From a checkpoint of a small transformer trained on Wikipedia.
Size: width 256, MLP 768 SwiGLU.
Architecture: RMSNorm before each block, rotary positions, untied embeddings.
Training: a variant of Adam for these matrices, 633M tokens, 9661 steps.
Each number is 128 + 24 x the weight over the matrix's rms, rounded and kept within 0 to 255. Layers, rows and columns count from 0.

# layer 5 attention key, 256x256, rms 0.0849, rows 240-250, columns 128-255
[[114 126 163 151 110 123 144 103 158 125 145 112 113 108 149 127 163 127 177 139 125 164 146 154 110 104 122 103 108 143 125 129 119  95 120 144 166  93 162 129  93 141 148 135 108 133 138 130 160 133 149 121 115 162  70 137 140  86 117 154 144 152 130 138 114 167  96 103 135 124 153 117 134 119 133 136 146 125 150 114 148 111 106 143 118 160 117 140 155 138 108 100 138 136 169 111 171 164 117  72 148 108 107 133 152 122 126 117 161 139 119 119 134 129 125 132 106  75 171 173 129 101  97 141 174 147 115 132]
 [120 145 134 123 110 158 134 126 140 129 140 112 128 150 128 164 127 116  79 159 107 117 102  87  73 154 141  87 167 120 111 152 129 126 124 126 130 127 121 141 110 128 122 117 155 138 151 167 116 130  94  90 153 101 150 158 135 139 154 144 114 168 145 113 155 108 115 132 138 107  91 104 109 138 178 112 107 108 144 155 145 103 116 140 112 144 160 116 132 101 162 129 126 135 125 147 139 110 145 124 135 180 146 105 107  79 105  90 125 155 156 129 118 123  94 121 128 103 146 142 148 142 110 131 111 135  74 102]
 [136 152 119 163 150  89 104 142 114 137 112 112 116 169 136 141 142 112 124 118  76 125 119  93 137 127 133 133 128 158 125 147 129 138 138  93 129 120 112 123 119 136 126 131 128 171 153 135 121 145 167 124 116 155 189 118 117 166 123 119 147 104 125 136 120 119 128 125 121 126  92 105 170 123 152 139 162 136  92 137 161 145 173 104 114 124  92 121 144 123 135 129 128 127  87 141 138 122 143 156 115 167 134 111 152 125 146 127  86 146 119 115 109 135 146 107 118 137 106 142 140  98  78 118 123 111 109 102]
 [147 146 153 131 144  88 112 119  91  91 103 134 115 157 128 114 119 155 120  99 116  99 136 121 131 118 118 153 103 112 131 150 140 150 140 142 123 130 138 116 154 121 155 134 126 136 132 120 127 113 162 125 118 123 151 105 127 157  83 144 168 116  98 122 112 114 119 128 134 125 148 129 146 168 113 123 151 127 105 146 128 127 144 123 134 114 116 142 144 158 130 145 143 140 136 129 133 109 109 163 114 112  83 120 113 140 134 133 126 162 126 137 136 159 111 120 110 113 112 114 104 146 131 131 152 116  99 168]
 [135 125 121 128  97 115 130 159  87 103 114 123 106 151 151 127 143 116 192 127 111 120  93 130 147 154 157 123 129 128 134 124 120 139 148 110 104 116 124 137 127 148 145  96 132 128 148 123 109 131  99 113 145  87 136 100 153 146 119 120 129 121 117  86 132 125 132 127 118 153 136 119 166 101 118 111 127 122 113 159 128 126 129 116 104 128 106 157 149  99 109  89 117 121 109 146 124 136 162 144 119 150 115 129 144 108 135 139 126 132 105 123  91 117 146 130 122 149 145 140 130 113 141  94 141 150 131 120]
 [124 150 129  73 140 131 104 156 164 139  95  98 137 119 129 166 130  99 120 139 156 163 145 119 115 148 107 104  90 142 130 115 138 118 128 156 133 154 137 131 153 133 141 107 109 139 111 128 142 146 123 128  84 182 140 101 142 170 102 154  96 135 150 123 119 149 107 136 129 129 104  96 108 157 144 168 127 130 146 149 151 109 129 134 122 130 124 135 128 147 148 132  97 155 100 140 113 133 161 160 114 115 123 118 126 135 159 155 126 157 116 119 130 139 140 136 159 108 122 103  73 120 153 126 115 114 127 110]
 [137 118  87 131 123 135 114 135 181 143 121 118 115 104 135 161 131 108 111 148 181 164 145 149 104 103 108 143 104 162 128 124 152  85 135 133 123 153 126 124 127 111 117 166 128  99 108 126 138 124 173 136 112 154  64 118  85 104 145 135 133 106 114 147 132 154 160  98 140 150 126 143 117 154  99 168 131 124 102 112 130 119 117 155  88 107 182 119 101 113 115 145 126 121 137 175 140 153 135 145 144 129 137 121 137 133 100 159 173 126 143 160 170 129 157 140 103 150 102 123 101 104 113 147  82 167 167  86]
 [ 93 117 118 136 154 115 142  83 150 100 123 123 132 131 128 141 119 132 128 138  94 129 122 101 139 161 142 131  79 137 131 125 115 143 137 150 183 134 128 104 144 107 110 130 104 177 111 118 108 126 132 103 147 131 181 118 178 173 115 115 132 138  90 158 125 120  92 135 146 141 126 132 127 129 165 148 145 128 136 179 121 152 160 137 121 132 113 191 116 132 135 181 106 111 170  93 130 106 112 119  85 149 129  90 100 109 149 123  85 160 116 123  88 120 143 136 142 122 128 139 147 157 131  97 170 132 116 160]
 [125 134 136 165 120 117 111 161 102 138 107 100 150 105  97 112 137 147 126 185 113 128 144 127 121 138 127 114 121 103 131 159 202 134 127 112 129 136 139 104 149 141 105 150 124 105 124  79 115 133  71 120 112 128 109 127 132 123 127 138 165 125 127 118 119 142 126  98 120  92 108 143 114 114 164 132 118  98 147 123 123 135  80  91 110 129 135 133 111 113 194 134 162 164 140  89 161 129 108 154 102 135 163 115 137 132 128 133 108 145 118 119 120 137 112 122 138 124 102 128 132 177 147 146 122 133 129 159]
 [130 131 121 133 101 135 139 130 136 122 101 107 138 145 133 128 133 122 166 137 127 166 108 129 120 134 166  99 130  98 118 131 139 141 149  97 110  84 155 102 116 145 167 152 141 125 140 119 136 142  94 112  93 147 129 145 114 144 113  92 138 155 150 134 135 121 145 138 121 124 130 150 136 146 138 111 123 145 151 135 114 164 102 152 121  99 170 127  98 143 135 104 134 109 110  96 152 146 168 118 111 107 123 143 135  78 112  98 161 153 111 108  91 146 138 135  96 154 128 141 108 144 137 133 121 164 145 155]
 [129 114 115  67  98 165 126 101 112  96  99 173 116 110 115 159 135 153 109  94 104 170 150 106 136 182 137 104 131 153 121 100 163 132 172 129 138 142 155 107 139 160 161 136 125 154  97 127 164 119 136 118 118 104 165 132  95 113 123 108 155 169 150 130 133 137 125 130 110 106 100 112 120 118 116  64 135 152 126 156 104 147 147 129 155 156 133 117 109 146 103  75 157 109  98 161 106 127 137 142  91 136  92 142  99 127 145 153  83 104 146 130 102 119 119 123 123 124 137 118 145 130 153 150 152 126 104 135]]